Weights of a small transformer language model.
Size: MLP 1024 SwiGLU, vocabulary 16384.
Architecture: rotary positions, no biases in attention or MLP.
Training: a variant of Adam for these matrices, 583M tokens, 8889 steps.
Each number is 128 + 24 x the weight over its row's rms, rounded and kept within 0 to 255. Layers, rows and columns count from 0. The size above them is the row's rms in percent of the matrix's.

# layer 2 MLP gate, 1024x512, rms 0.0436, rows 463-497, columns 64-127
size [103  89  96  98  99  99  96 103 101  98  93 121 109  99  95  91  93 102  97 104 101 101 107 100 103 103  98 105 104  95  98 107 103  96 104]
[[145 161 122 137  78 112 139 149 102 131 105 190 109  89 173 131 136 132 106 153 123 119 154 114 116 112  83 105 173  98 136 111 108 135 117 157 114 112 147 103 131  91 109 118 125 136 174 126 119 149 149 109 142 152 121 160  94  98 132  79 165 120  87 148]
 [143 114 145 105 145 110 163 154  96 177 126 122 174 127 123 105 143  61  96 165 117 103 149 117 138 120 112 144 124 149 114 102 144 174  92 123 110 113 150 159 135 125 176 147  89 126 132 151  99  82 154 188 149 111  92 130 141 124 108 132 109 110 126 155]
 [178 133 138 131 138 112  89 104  86 169 121 167 144 140 121 164 137 137 157 132 150 104 146 148 154 175 131 174 142 139  96 104 121 107 134 120 113 136 124 124 143 136 126 104 135 106 168 160 162 130  87 113 160 153 133 129  77 136  76 106 149 132 118  92]
 [131 131 120 151 105 129 138 132 111 128  99 183  91 141 114 128 171 130 153 144  98 134 108 116 125 146 101 157 136 126  99 129 129 120  92 126 112 126 126 109 122 110 144 102 141 125 138 103 112 117 159 148 156 153  85 138 110 133 159 106 114 111 162 166]
 [160 158 140 136 167 124 178 119 122 127 158 134 141 115 153  92 126 134  86 123 134  79 133 146 114 113 106  98 136 122 145 127 167  92 172 152  85 110 175 110 121 116 110 105 136 126 137 178 137 133 167 149 114 163 122 159 116 109 140 133 154 139 116 139]
 [176 163 108 139 111 141  98 132 143 153 123 151  78 133 148  89 120 105 112 134 124 134 172 134 118 112 167 151 141 173 161 130  89 147 103 121 130  98 116 123 100 147 128 145 141 129 150 180 164 134 136  81 147 172 178 103  77 138  98 110 157 137 171 135]
 [129 128 128 106  86 120  87 129 136 132 142 165 109  97 132  98 134 170 109 139 143 144 138 132 145 104 152 146 148 184 153 115 167 121 138 198  99 137 113 157 103 125 151 131 147  58 100 167 162  95 134 124 151 116 104 120 125 140 112 114  71 160 118 153]
 [142 138 150 151  92  95 137 138  57 141 143 128  90 160 140 120 140  90  59 145 179 139 150  98 141  83  72  96 128 135 115 103 165 122 144 116 103  79 153 151 134 142 124 162 171  91 130 170 133 141 150 155 102 159 120 107 113 119 115 102 128 142 130  94]
 [138 172  98 140 172 137  87 124 113 110 158 108  90 119 133 109 127 163 167 133 130 107 146 122 113  98 134 130  87 127 133 126 121 124 140 121 162 117 153 123  81  74 103 130 131 102 161 125 113 128 137 147  87 147 146 157 155 150 124 172 124 158  93  88]
 [106 151 154  76 126 113 145 100 172  67 127 150 104 128 124 133 134 126 103 162 123 145 133 149 147 125 132 132 109 116 141 113  83 118  95 107 162  93 115  56 148 147 130  90 140 155 139 147 150 136 128  88 122 134 137 124 117 127 129 123 145  75 149 172]
 [122 116 140 126 106 126 122 100 145 133 118 142 160  97 136 121  81 175 111 158 152 110  97 124 109  98 126 121 123 114 131 151 143 102 164 111 107 134 101 129 105 123  73 158 149 167 169  97 152 111  95 142 155 157  78 135  98 108 119 141 113  92 136 126]
 [136  72  95 148 149 114 135 111 131 122 132 141 173 120 171 112 101 138  78 170 151 126 138 165 127 129 141 153 145 118 128 120 121 142 161 142 105  74 103 178 149 147 139  94 133 122 154 158 121 156 169 140 130 152 129 126 134 151 147 124 108  89 135 116]
 [101 113 117 112 127 143 157 123 115 108 141 130 116 144 159 113 115 132 101 117 147 126 140 177 141 113 135 120 162 134 109 150 131 101 148 172  92 141 111 103 118  63  97 133 151 114 107 128 127 162 122 103 150 126 136 144 137 140 150 130 126 166 131 134]
 [130 120  93 118  95  78 115 140 151  88 155 115  53 143 137 107 140  97 101 121 123 157 128 120 142  91  87  98 100 106 149 100 162 141 115 150 151 123 136 103  95 106 129 129 182 132 137 165 122 113 150  87 105 110 114 141 117 103 125 134 132 154 129 124]
 [154 110 112 164 104 135 139 160  91 132 169 165 152 117 129 162  65 149  61 143 135 120 127 156 120 137  78 114 127 139 125 140 127 110 143 142 150 144 110 107 160 127 141 183 137  95 104 120 116 126 100 133 143 143 140 180 133 123 130 119 155 179 153 151]
 [ 96 132 151 133 133 144  97 151 138 108 134 157 146 130  98 148 147 121 127 142 163 118 137 150  85  75 186 139 141 124 141 140 144 128 159 144  86 148  75 119 146 114  79 107 105 150 146 108 141 132 177  83 136 126 166 112 125 106 105 141 136 132  74 129]
 [102 137 131  80 130 115 164 141  97 132 108 131 162 128 130  76  92 138 160 147 111 118 140 157 134  84 147 137 148 169 121  95 114 151 111  92 133  78 128 128 134 109 148 131 114 165 131 126 136 130 128 147 127 166 130 123 133 111 149 164 142 150 135 138]
 [145 189 140 117 147 109 129 131 142  86 203 143 105 112 128 144 114 150 119 118 129 101 147 189 119 129 145 109  95 148 101 151 147 181 155 111 141 145 138 161 105 116  98 133 130 116 165 121 113 142 130  96 123 133 103 118 132  89 113 124 114 143 112 131]
 [119 144 155 142 152 142  93 143 102  97 114 127  97 122 124 114 128 158 129 134 120  84 107 140 159 128 121 138  93 139  82 154 110  99 136 104  98 152 144 137 101 110 123 123 154  84 125 183 143 178 125 130 119 155  75 141 143 131 110 135 110 126 158 121]
 [112 117 149 141 140 173 123 121 135 115 132 125 135 155 122 129 136 153 144 119 150 172 110  94 125 146 111 109  83 114 120 117 139  85 107  79 152 124 116 149 139 129 177 155 138 125 162 156 127 117 157 147 155 135 135 127  74 164 111 130  85 141 105  80]
 [126 109 157 102 152 133 115  79 130 136 116 100 177 111  86 122  98 131 131 174 149 140 107 131 141 137 131 137 127 114 136 123 165 116 131 121 120 103  81 141 138 115  94 100 137  92 137 103 108 139 149 121 116 120 120 145 144 113 151 142 143  84  80 151]
 [132 157 144 129 101 120 119  60 155 108 123 152 148 155 102  93 108 125 112 189 164 136 162 116 139 105 105 149 124 124 187 105 106 125 118 125 108  73 139 104 109 106 112 148 138 178 122 109 137  58 123 137 149 137  76 135  87 122 102  89 126 100 141 100]
 [112 147  97 121 137 137 119 153 145 117 140 181 112  98 155 128 144  90 129 158 128  97 131 143 126 115 137 115 140 100 149 120 143 137 125 132 106 116 139 143 145 100 124 168 157  94 134 116 127 159 127 105 154 167 133 189 114 145 117 134 159 104 141 123]
 [110 143 151 103  98 104 123 128  94 111 130 150 138 137 113 117 150 131 127 129 153  95 135 110 157 100  98 129  94 149 136 167 117 121 154 163 123 103 125 113 160 161  91  97 118 125 140  91 148 138 126  83 107 129 122 104 158 122 136 142 158 115 118  93]
 [130 134 174 147 180  99 127 163 143 124 153 147 125  93  98 120 114 149 150 121 147 128 116 156 140 106 108 107 131  86 171 150 117 113 150 126 138 149 104 158  83  94 162 147 130 127 145 141 133 103 139 111 101 142 131 133  93 125 122 138 114 103  89 168]
 [168 139 109  88 143 102 145 192  79 152 173 142  97 134 103 130  80 168 148  98 152 126 135 153 149 118 154 114 114 158 134 157 128 120 147 127 132 109 107 147 127 113 145 134 105 106 142 103 169 130 144 169 102 159 165 127 117 120 113 149 128 143 112 116]
 [146 121 110 125 114  70 131 102 121 135  98 113  92 130 113 120  68 139 105 125 163 144 146 150 113 145 130 144 115 120 144 117 120 121 129 110 126 136 138 133 148 134 112 139 146 145 153  91 130  81 123 145 112 184 120 120 101 137  90 120 116 127 146 108]
 [126  85 154 109  78 179 131 127 128  92 128 129 140 132 145 132 130 117  97 182  82  89  88  83 123 131  93 112 144 169 125 121 118  97 127 153  74 121 135 102 131 103 148 145 122 105 147 157 109 109 113 104 125 142 171 120 110 157 122 108 110 150  62 129]
 [143 144 123 146 126 123 104 145 140 130 138 129  85 125 138 124  75 135  87 104 108 142 111 120 133  95 146 138 134 142 127 115 144 180 135 101 147 118 183 131  87 124 108 108 115 113 122 147 128 151 118 132 132 130 117 116  66 134 113 119 151 151 149 102]
 [135 163 146 131  85 112 114 153 113 108  96 137 131 121 152 144 133 135 147  94 119 128 125 147 137 135  80 153 101 163 156 180 191 102 158 160 129 130 105 126 137 133 166 109 121 122 140 125 150 135 142  94 100 143 115 119  97 144 127 107 131 123 116 150]
 [153 121 118  94  93 142 171 121 123 141 134 130 113 157 120 156  81 114 110 148 157 137 129 103 151 117 153 151 129 151 128  96 171  99 182  97 159 106 129 125 116 114 148 110 153 111 149 115 105 121 193 124 143 122 140 116 112 144 125 136 113 126 126 142]
 [180 123  95 112 121 169 143 163 120 111 146 144 105 129 174 106 157 153  98 104 127 157  78 149 161 135 119  80 160 159 153 136 159  91 122 140 114 155 153 131 123 124 157 139 143 100 164 182 105 145 149 172 142 133 136 154 136 130 117 125  73 100 129 142]
 [143 194 136 116 100 125 114 143 140 171 159 100 134 109 158 123 140 126  83 157 105 110 125  99 163 147 114 125 107 166 131 137 160 156 115 134 102  79 131 137 119 110 104 171 166  98 167 108 128 112  95  86 141 122 132 118 131 129 140 115 167 144 105 122]
 [130 160 124 187 130 142 100 122 120 119  97 198 112 133 128 113 109 111 131 114 129  95 165 156 134 127 137 109 142 109 129 136  97 164  86 111 121  71 151 144  90 130 115 144 107 135 162 124 106 128 154 148 134 105 108 111  97 111 127 102 163 108 142 145]
 [163 138 141 169 104 121 141 102 141 155 137 127 109 146  91 157 115 105 108 132 150 146 117  98 160 157  75 111 142 144 110 153 110 167  94 125 131 124 103 142 128  94  99 121 138 113 189 131 156 113 145 131  87 107 146 158 134  97 117 159 112 112 145 138]]
# layer 2 MLP up, 1024x512, rms 0.0436, rows 463-497, columns 64-127
size [104  99  99 108 105  95 102  97  97 101 100 117 108 102  98  96 101 102 104 103 104 103 105 102  98 100 101 107  97  99  98 104 101  99 101]
[[ 97 164 112 126 107 132 122 111  94 168 117 142  92 124 153 144 130 140 108 124 116 103 136 153 149 135 109 101 137 110 143 158  73 136 116 175 163 137 109 121 168 115 107 139 104 114 148 140 143 150 102 144 112 138 114 148 139 108  94 135 133 203  98 106]
 [121 143 140 117 115 131  94 138 157 150 199  95 119 149  97 131 120 142 156 129 103 117 134 106 109 120 148 132 124 120 143 156 136 104 147 102 102 147 146 104 147 174 149  99 106 113  98 114 156 130 130 167 169 127 149 107 131 152 126 103 161  97 102 148]
 [131 133 146 110 160 134 136 109 128 113  67 136 103 121 172 131 146 118 151  90 111 125  91 115 120 132 125 145 142 133 165 141 126 101 118 131 104 121 119 124 149 129 161  83 103 138 123 134 129 101 125 105 118 134 137 139  79 114 125 112 141 119 113 121]
 [187  91 104 140 145 130  98 126 168 146 137 149 137 155 125 113 117 114 127 120 109 105 126 129 152 111 145 136 127 129  97 109 105 138 127 163  96 136 154 114 120 133 112 138 113 102 143 103 164 192 137 149 118 132  83 130 141 117 114  87  99 140  86 136]
 [155 139  93 106  87 153 102 117 115 150  99 137 160 128 128 103 114  97 126 149 129 112 114 135 124 111 150 146 113  92 130 132 143 106 172 117 161 133 153 108 108 126 117 102 128 145 166 136 113 172 164 159 104 167 125 140 128 144 148 163 116 135 148 133]
 [119 113 132 144 136  95 112  90 139 141 150 176 140  91 109 168 142 117 121 152 154 160 132  61 144 141 139 141 134 143 174 151 132 109 126 119 140 149 101 120  99  99 112 128 126 112 140 134 119 123 100 150  89 125 153 133 121 165 107 114 138 112 116 127]
 [155 133 122 101 157  93 149 101 120 127 110 172 128 133 157 173 124 146 129 120  99 154 164 164 115 172 157 143 117 143 113 156 125 170 102 103 148 118 107 164 131 124 139 143 129 121 139 137  91 125 123 147 136 138 110 136 106 149 128  89 127 171 130  98]
 [118 136 108 158 156 136 128 105 107 105 131 114 124 126 132 154 161 147 133  98 188 189 133 135 112 163 135 103 127 117  66 155 145 159 130 112 135 119 151 133 105 158 189 112 158  86 108 171 115 134 124 129 134 100 164 124 140 119 137 103 178 142 109 143]
 [140 114 117 117 110 133 145 160 161 163 137 134 118 108 128 142 149  89 169 127 114 104 192 108 107 158 188 170  77 143 153 183  92 169 120 152 160 150 110 139 129 127 108 120 135 132 189  86 135  83  92 123 172 146 129 105 157  95 114 160 116 114 119 129]
 [124 164 140 174 162 111 103 145 136 129 124 134 133 134 162 136 145 161 153 111  88 150 119 127 134 104 129  88 118 161 183 120 115 146 132  81 153 138  88 159 161 125 142 125  99 129 119 136 164 135 112  79 143 126 121 107 152 118 104 125  84 111 122 106]
 [149 114 144 159 119 143 135 153  96 164 114 140 132 135 132 150 133 157 108 179  90 165 159 132 125 101 136 103  93 140 135 106 109  89 120 125 102 126  91 149 123 155 124 149 145 117 151 116 140 102 154 115  92 127 116  78 173 120 163 153 115 121 106 142]
 [136 203 139 133 145 118 162  91 136 159 111 153 127 169 126 144 148 132 141 122 125 137 114 115 118 117  92 134 126 165 110 171  87 113  95 153 117 125 144 100 105  95 139 118 128 120 129 119 112  82 103 112 107 114 143 114 169 104  90  94 134 104 153 155]
 [144 130  68 120 172 163 110 173 156 123 172 124 119 106 154 115 146 134 116 153 123 158 104 110 105 166 120  92 139 115  98  94 126 117 119 103 169 102 156 165 128 150 184 161  97 114 119 147 135 106 160 122  83  96  94 105 117 126 150 121 166 156 126 105]
 [112 146 133 181 128 151  94 139 131  96 113 119 169  95  98  87 145 123 138 142 145 158  94 138 142 131 123 130 192 129 146 143 147 140 181 149 128 143 139 117 144 149 137 101  89 133 102 120 109 123 138 136 118 125  87  98 132 140 153 145 108 119 149 138]
 [131 101 120 123 139 147 131 156 138  89  84 130 136 168  97 119 161 142 106 125 135 125 164 165 104 109 137 104  70 137 105 158 138 116 102  98 158 170 151 114 134 105 109 178 102  77 139 137 158 117 112 133 172 120 137 126 148 146 130 143 160 137 168 137]
 [147 188 131 131 102 120 156 128  87  95 126 160 166 123 131  91  90 152 126 115 132  95 186 179 132 117 139 172 136 134  85 154 134 149 114 121 155 118 138 105  98  84 130 108  97 121 141 167 128 112 115 128 171 110 142  90 121 167 129 109 100 118 114 153]
 [149 137 112 130  99 110 112 144 113 160 182 126 155 102 125 145 142 131 151 168 118 139 150 119 101 151 151  75 135  86 119  99 116 139 149  88 107 122 113  89 118 119 113  91 140 117 149 114 175 183 138 149 136 132 131 170 124  88 105 146 133 189 122 102]
 [161 125 156 101 135 147 111 142 150 115 129 110 110 114 109 126 146 178  89 139 147 148 123 113 158 166  95  93 103 112 123 137 152 130 106 168  86  62 100 179 127 134 141 130 133 142 107  94 134 127 133 156 142 161 149 125 104 104 117 108 103  87 132 127]
 [ 96 120 153  76 160 185 163 142 116 121  85 150 154 165 125 155 126 139 117 144 136 156 156  85 146 151 119 104 109 106 154  96 138 104 113 145 109 109 146 137 128 166 127 145 127 145  99 138 150 147 127  88 162 112 130 129 137 176 141 105 133 102  76 122]
 [148 171  69 121 129 118  66 107 150 166 120 123 124 126 132 121 130 149 137 129 148 107 115 145 116 130 100 127 163 129 129 140  95 129 130 126 120  87 175 150 136 112 122 111 169 149  84  90 154 153 142 140 136 132  96 132 133 148 141 126 139 135 173 124]
 [125 101 102 115  63 125 162 116  73 140 110 146 133 102 103 109 154 146  88 148 134 109 116 122 107 114 133 155 114  84 144 137 148 151 129 106 153 110 172  95 128 184  97 113  90 125 153 120 146 155  84 124 124 191 142 112  92 120 103 165 151 165 120  83]
 [145 143  94 125 125 137  83 127 136 122 132 172 161 105  99 158 155  80 135 150 159 126 141 139  96 167 146 144 123 118 135  91 147 130 113 146 143 133 141 159 143 152 150 158  77 157 119 136 100 118 131 138 147 135 116  76 142 155  95 141 117 131 161 182]
 [139 118 130 101  99 135  89 128 115 104 167 166 141 155  98 136  98 109 155 109 144 141 129 172 195 127 114 128 121 119 156 115 108  81  76 143 138 115 111  66 113  93 156 136 144 149 152 147 119 120 146 123 131 103 105 148 141 100 137 164 116  92  97 143]
 [123 110 129  97 120 144  97 139  93 129 110 167  84 107 106 142 118 116 114  96 125 119 184 131 141 112 152 170 123 149 134 165 120 149 146 163 141 128 105 122  83 123 140 134 136 114 146 135 150 143 129 103 188 130 145 120 131 195 140 106 167 127 100 109]
 [ 85 118 102 138 145 146 180 133 115 171 105 127 126 147 172 149 140 133 116 132 117 118 129 112 131 125 117 116 184 158 130 162 154 110 139  74 113 117 115  94 160 146 120 112 139 138 124 167 102 157  68 127 133 173 114  96 144 169 137 167 120  92 131 139]
 [144 147 156 157  91 144 141 147 131 126 141 133 140  95 143 141 109 111 170 157  91 164 157 135 155 158 106 116 138 123 159 112 161 103 104 169 126 157 161 188 144 119 144  68 128 110  75 157 126 123 139 164 155 148 135  95 134 153 186 154 103 122 133 162]
 [117 149 139  86  89 183 150 153 126 122 149 136 130  96 153 153 123 160 127 124 143 133 141 150  97  99 138 135 140 116 110 136 115  72 151 151 127 176 121 129 151 116 137 119 126 160  78  89 115 128 157 119 150 112 119 110 121 122  98 127 155 125 135 155]
 [127 166 158 150 171 136 137  98 107  73 134 116  79 122  97 114 140 145 139 131  88 129 135 146 140 140 117 122 156 125 120 120 142 106 115 127 143 108 143 134  94 101 141  89  74 132 110 150 134 167 130 123 114 101 136 142 182 178 110  89 119 126 106 109]
 [109 114 167 124 139 148 115 121 159 127 147 144  83 141 105 134  84 124 123 110 106 160  72 151 113 117  99  91 182 119 135 107 100 144 174 137 147 159 160 136 127 132 174 102 176 119 105 146 131 113 151 128  96 108 124 131  69 152 109  74 116 149 135 119]
 [ 87 154 145 104 108 164 119 150 131 120 148 144 123 135 123 160 111 120 122 150 127 158 160 127 136  79 147 108 130 105 117 153 104 123 148 148 163  97 123  76 113 130 126  83 136 148 135  95 133 180 134  79 161 148 113 137 132 137 135 121 144 148 134 144]
 [133 126 108 149 158 171 179 115 143  73 120 150 129 108 101 160 169 102 149  77 132 117 122 169 171 145 102  76 147 153 106 141 151 116  99 115 100 104 143 128 137 123 147 100 109 128 109 126 166 113 134 115 111 122 116 142 131  87 106 110 132 144  81 167]
 [126 135 127  96 135 122 115 108 144 162 124 124 112 158 123 122 111 112 123 157 128 134 154 118 120 104 155 119 103 103 148 149 136 149 158 135 108 144 153 142 117 154 127 115 149 116 146 111 172 128  93 108 181 146  90 120  82 165 112 133 119 123 156 114]
 [113 127 172 123 146 129 138 127  68  98 166 127 104 151 139 118 126 114 143 155 122 133 130 172 125 126 125 142 169 143  66 122  87 158 134 116 100 152 163 128 121 111 113  76 104 138 117 117 112 145  94  90  81 127 152 125 179 102 139 109 166 177 124 151]
 [113 112 143 144 138 143 161 171 124 170 146 151 159 153 139 166 141 181  72  90 146 157 159 118 107 169 129 104 127 122 153 120  98 110 117 122 164 110 109 129 161 121  95 112 105 120 155 128 112  78 149 122 149 114 105 117 177 177  85 136 154 119  98 106]
 [132  82 177  87 147  99 118 119 153 149 126 103 161  71 141 107 150  96 110  91  87 152 118  75 148  91 165 168 123 134 148 114 139 101 144 127 149  79  80 152 124 130 165  99 111 158 144 123 132 126 148 106 136 119  85 128 117 153 115 141 171 103 176 141]]
# layer 2 MLP down (transposed), 1024x512, rms 0.0436, rows 463-497, columns 64-127
size [105 100  98 104 102  96 101  99 100 100 100 113 106 101  97  97 103  98  99 101 103 104 104 102 101 101 100 104  98 101 100 103 100 101 102]
[[105  96 170 144 137  76 121 122  92 173 105 137 138 104 107  77  87 176  89 101 134 102 135 156 127 153 128 114  90 121 152 131 117 179  92 127 150 129 104 114 164 127 135 161 111 112 124 107 132 122  98  98 161 149 152 130 129 136 140  81 149 143 110 114]
 [110 132 134 104 185 135  98 163 122 145 134  83 127 189 108 109 146 132 130 146 134 118 126 151  93 175 142 126 142 120 126 135  74 120 123 116 134 128 153  95 152 128 160  92 138 148 145 125 102 126 170 140 123 160 115 140 117 125 144 158 160 160 128 111]
 [115  33 110 101 106 109  80 130 128 146 172 122 109 152 121 139 101 153 128  89  94 135  81 107 110 120  94 105  89 133 121 120 119 159 118 157 153 125  73 126 147 149 108 141 118 100 115  79 126 165 135 160 124 139 114 141 101 144 166 107 121 130 150 126]
 [152 113 136 131  91 134 115 161 117  88 197 105 131 134 127 108 131 145 143 108 145 161 135 116 161  93 135 152 157 124  52 152 136  89 131 111 169 122 149  68 141 122 123 176 102  92 138 144 106 161 150 148 116 123 109 145 157 114 121 145 135 137 141 168]
 [ 91 163 157 137 143 125 148 135 134 131 144 170 135 129 143 143  80 116 162 122 150 112 129 177 109 125 110 110 185 133 114 125 109 124 134  93 148 111 136  68  97 128 139 158  91 127 142 109 164 157 148  95 100  96 169  86 147 109 124 136 131 129 120 192]
 [133 148 144 147 132 132 129 146 122 113 136 111 121 100 140 158 123 158 166 168 118  98 181 183 127 122 118 134 136 113 191 122 120 133 135 157 132 113 110  98 142 125 157 143 128  93 118 132 133 152 132 126 138 151 118  88  97 121 139 146 155 135 134 131]
 [112 140  72 101 148  71 117 146 111 132 116 158  81 128 116 100 115  99  95 148 137 151  83 121 146 134 147 158 165 160 143 110  82  74 136 135 104 141 123 104  91 132 120 141 162 154  94 112 139 147  96 114 112 128 126 132 118 139  94  85  79 115  97 124]
 [130 122 107 164 142 131 146 128 129 149 127 121 156 131 122 182 131 144 122 109 100 118 134 133 128 134 154  88 134 139 140 136  81 105  94 103 129 106  88 142 171 150 142  86 144 162 133 170 141 107 141 162 161 179 194 138 145 116 132 159 187 111  96 106]
 [122 158 102 136 136 146 114 135 104  81 150 120 120 107 113  96 113 169 126 126  97 133 126 130 121 158 146 133 117 153 131 121 156 167 136 122  99 147 140 140 122 148  84 148 139 134  90 125 130 129 104 165 140 128 108 166 145 154 147 123 118 119 128 167]
 [110  96 189 147 102 134 145 128  99 140 137 153 142 137 141 129 118 126 142 137 124 156 151 140 132 122 111  82 151 102 169 155  96 128 127 155 118 143 144 132 123 164 153  94 106 119 123  74 121 111 122 126 133 131 156 104 136 139 141 104 168 132 127 150]
 [138  92 144 120 102 135 135 105 125 120 129 100 141 134 109 124  91 172 114 153  79 159 125 124 123 143  95 119 114 176 110 158 128 103 136  85 128 158 128 129 113 155 120 147 150 100 119 131 118 186 104 130 140  99 136 120 146 151 132 109 128  95 145 143]
 [163 203 123 100 140  97 143 104 137 160 150 152 132 155 206  70 162 119 149 130 158 161 115 108 128 115 149 126 142 118 154 160 126 120  72 101 121 122 134 142 118 128 109  84 156 136 118  94 158 140 117 148 131 108 123 128 167 116 135 100 148  94  94 106]
 [150 138 145 169 113 152  99 139 161 147  78 156 118 139 106  99 145 157 136 147 154 159 129  83 147 144 133  99 131 145 116 136 113 124 180 139 124  63 136 146 111 132 161 172 124 147 162 180 124 141 138 110  76  97 108 154 151 122 125  99 127 137 153  83]
 [ 74 127 131 121 132 101 169 146 127 131 134  95 121 148 109 128 131 103 118  97 117 142  92 119 125 103 142 164 116  97 150 136 136 164 132 119 114 119 163 134 113 108 169 159 115 123 107 184 144 136 124 146 102 109 123 146 128  64 153 134 119 142 117  71]
 [110  84 114 125 153 110 102 157  95 146 122 125 106 126 108 129 148 129 121 129 119 121 150 140 127 113 107  82 141 114 151 140 131 166 129 160 119 142 124 124 112 112 134 118 121 117 144  80 132 110 176 132  97  78 100  83 146 160 122 119 157 126  94 140]
 [122 128 101 147 110 158 133 118 108 184 149 130 102 128 116 168 123 131 108  93 110 134 161 112 125 122 177 165 119 139 190 127 146  97 125 130 112 132 115  95  96 108 107 103 138 147 131 154 186 168 143  90 117 127 125 104 111  98  92 140 140 180 136 116]
 [153 157  85 121  99 117 138 112 110 114 164 122 137 149 143 149  98 127 169 182 111 117 141 118 117 108 144 115  99  87 142 157 112 151 121 127 146 119 136 125 112 139 115  93 133 102  90 135 185 168 135  97 123 131 118 156 165 112 112 145 150 163 110 141]
 [108 167 136 179 116 173 115 133 174 165 128  92 115 108 159 143 126 135 116 127 154 169 110  98 121 147 134 145 116 121  98 101 155 104 150 144  91 131 110 115 117  85 115 146 117 119 107 126 145 109  88 154 118 155 118 143 143 102 142 118 160 146 132 107]
 [120 115 167 137 140 156 158 122 133 192 137 137 141 150 125 105 131 168 121 159 119 150 138 174 118 171 136 169 106 100 102 126 110 144 127 126 139 134 112 102 101 149 138  88 137 150  92 132 133 116 188 115 100 122 137 134 126 144 173 126 146 138 118 121]
 [130 120 137 125 107  98 111 133 110 137 110 165  95 101 146 170 128 126 121 108 109  99 122 126 135 122 182 128  98 103 157 154 102 158 126 110 150  87 140 150 122  94 106 104 143 103 136 105  75 161 136 143 113 158 135 132 106 133 147 143 111 134 124 114]
 [154 106 151  94 124 115 129 161 119 130 132 105 113 158  93 131 108 103 107  97 126 102 130 147 128 130  97 114 137 119 120 166 140 123 136 183 120 149 182 106 104  90 132 178 119 101 182 143 145 171 138 120 179 131 132  88  98 128 109 158 102 148 124  90]
 [ 93 136 170 157 119 154 125 126 126 134 123 137 148 135 186 159  98 143 134 140 151 120 115 167 147 100 129 136 175 102 151  98 121  96 116 145 177  80 145 115 162 145 106 100 138 109  89 134 135 124 129 124 129 132 146 144 101 149 156 162 120 151 101 129]
 [175 123 118 156 124 136 118 144 154 147 176 138 127 160  83 146 148 163 103 115 118 138 143 144 110 107 102 142  89 105 162 108  98 102 119 115 146 141 136 135 136 166 132 127 147 107 142 154 147 167 106 116 130 141 186 140  98 136 111 106 107 125 153 112]
 [138 138 120 134 117 123  88 126 116 138 137 152 142 111 110 177 114 122 130  93 162 144 157 176 142  92 135 162 106 121 135  90 115  93 153 133 134  85 115 134 155 143 148 105 181 151 174 151  92 170 105  93 120 153 168 132  81 115 115 112  97 137 152 100]
 [148 109 142 129 120 104 140 139 117 112 123 126 132 177 135 132 100 165  87 115 141 101  88  97 142 152 107 162 128 133 114 150 109 165 146 152 130 136  72 147 128 101 111  87 122 131 141 130 120 120 144 153 121  93 131 114 140 121 118 139 144 140 166 113]
 [139  99  93 156 139 133 109 188 109 152 145 123 155  90 173  99 146 137 126 103 152 130 114 131 122 137  88 129 128 135 146 151 131 126 158 155  82 127 142 172  97 111 149 130 135 162 125 139 132  91 149 125 136 101  93 110 139 146 113 114 142 122 140 155]
 [140 130 135 150 181 123 115 110 147 150 116 174 129 124 109  81 154 102 149  90 108 138 149 115 123 111 103 121 141 106  88 140 101 117 136 127 168 119 105 132 121 112 136 133 112 111 116 141 146  70 114 140 163 103 120 167 150  97 118 103 170 130 165 137]
 [ 97 134  97 105 166 131 119  93 135  93 138 133 161 140 134 139 110 139 204 134 149 112 100 119 137 155 118 121 172 115 124 159 130 139 102  98 161 136 103 146 192 130 119  86 105 147 137 110 157 128 159 128 136 163 100 138 147 155 151 127 138  90  96 109]
 [103 135 133 105 140  73 166 138 148 132 117 156 118 118 116 146 144 138 166 115 133 117 128 142 114 115 136 148 142  93 113 169  96 126  69 118 129  96 106 111 141 162 134 142 163 140 119  99 143 146 125 120 125 133  89 116 124 108 116 171  91 109 109 143]
 [130 124 116 150 105 139  99 104 159  96 127 132 147 110 103 141 160 106 122 112  74 175 109 159 105 161  96 101 177 120 130 134 113 121 150  77 133 106 144 128 134 123 137 114 155 145 124 171 143 136 116 162 152 149 158 161 169 134 140  97 157 168 153  95]
 [148 143 101 106 105 135 132 107 133 152 144 122 106 121 149 155 148 140 136 144 170 135 128 170 134 126 140 113 168  77 137 125 158 157 104 142 134 117 111 151 131 127 107 117 134 131 139  91 165 147 135 165 143 105 127 105 119 106 135 178 164 172 140 157]
 [144 160 126 122  75 132 170 129 118 152 127 110  88 132 107 113 179 130 143 166 151 162 139  91 151 101 112 151 151 127 128 145 101 144  85 131  99 139 114 130 195 148 145 125 168 140 102  85 138 144 147 136 103 111  98 107 121 121 108 101 138 140  82 160]
 [133 146 128 142 106 152 124 110 149 138 131 134 137 137 128 153 140 147 148 102  95 113  69 150 119 137  56 117 129 126 113 154 142 145 138 152 134  83 134 142 157 126 151  83 131 139 147 136 138 131 168  97 110 136 141 101 149 144 139 118 152 116 106  78]
 [137 164 164 127 127 158 153 109 133 128 115 144 137 104 119 136 126 150 112 107 115 160 115 116  92 103 126 116 119 153 119 117 128 143 142 106 122 138 121 117 170 155 143 116 121  90  98 143  98 128  92 138 102 128 133 176 133 123 127 129 129  99  86 118]
 [135 168  87 124 125 139 150 123 126 128 116  94 120 132 103 138 187 148 152 126 147 193 186 171 110 113 111 105 137 154 127 142  82 145 171  98  91 132  84 143 128 123 114 133 149 131 195 159 134 134 132  91  89 110 152 133 158  84  84 150 177 117 107 133]]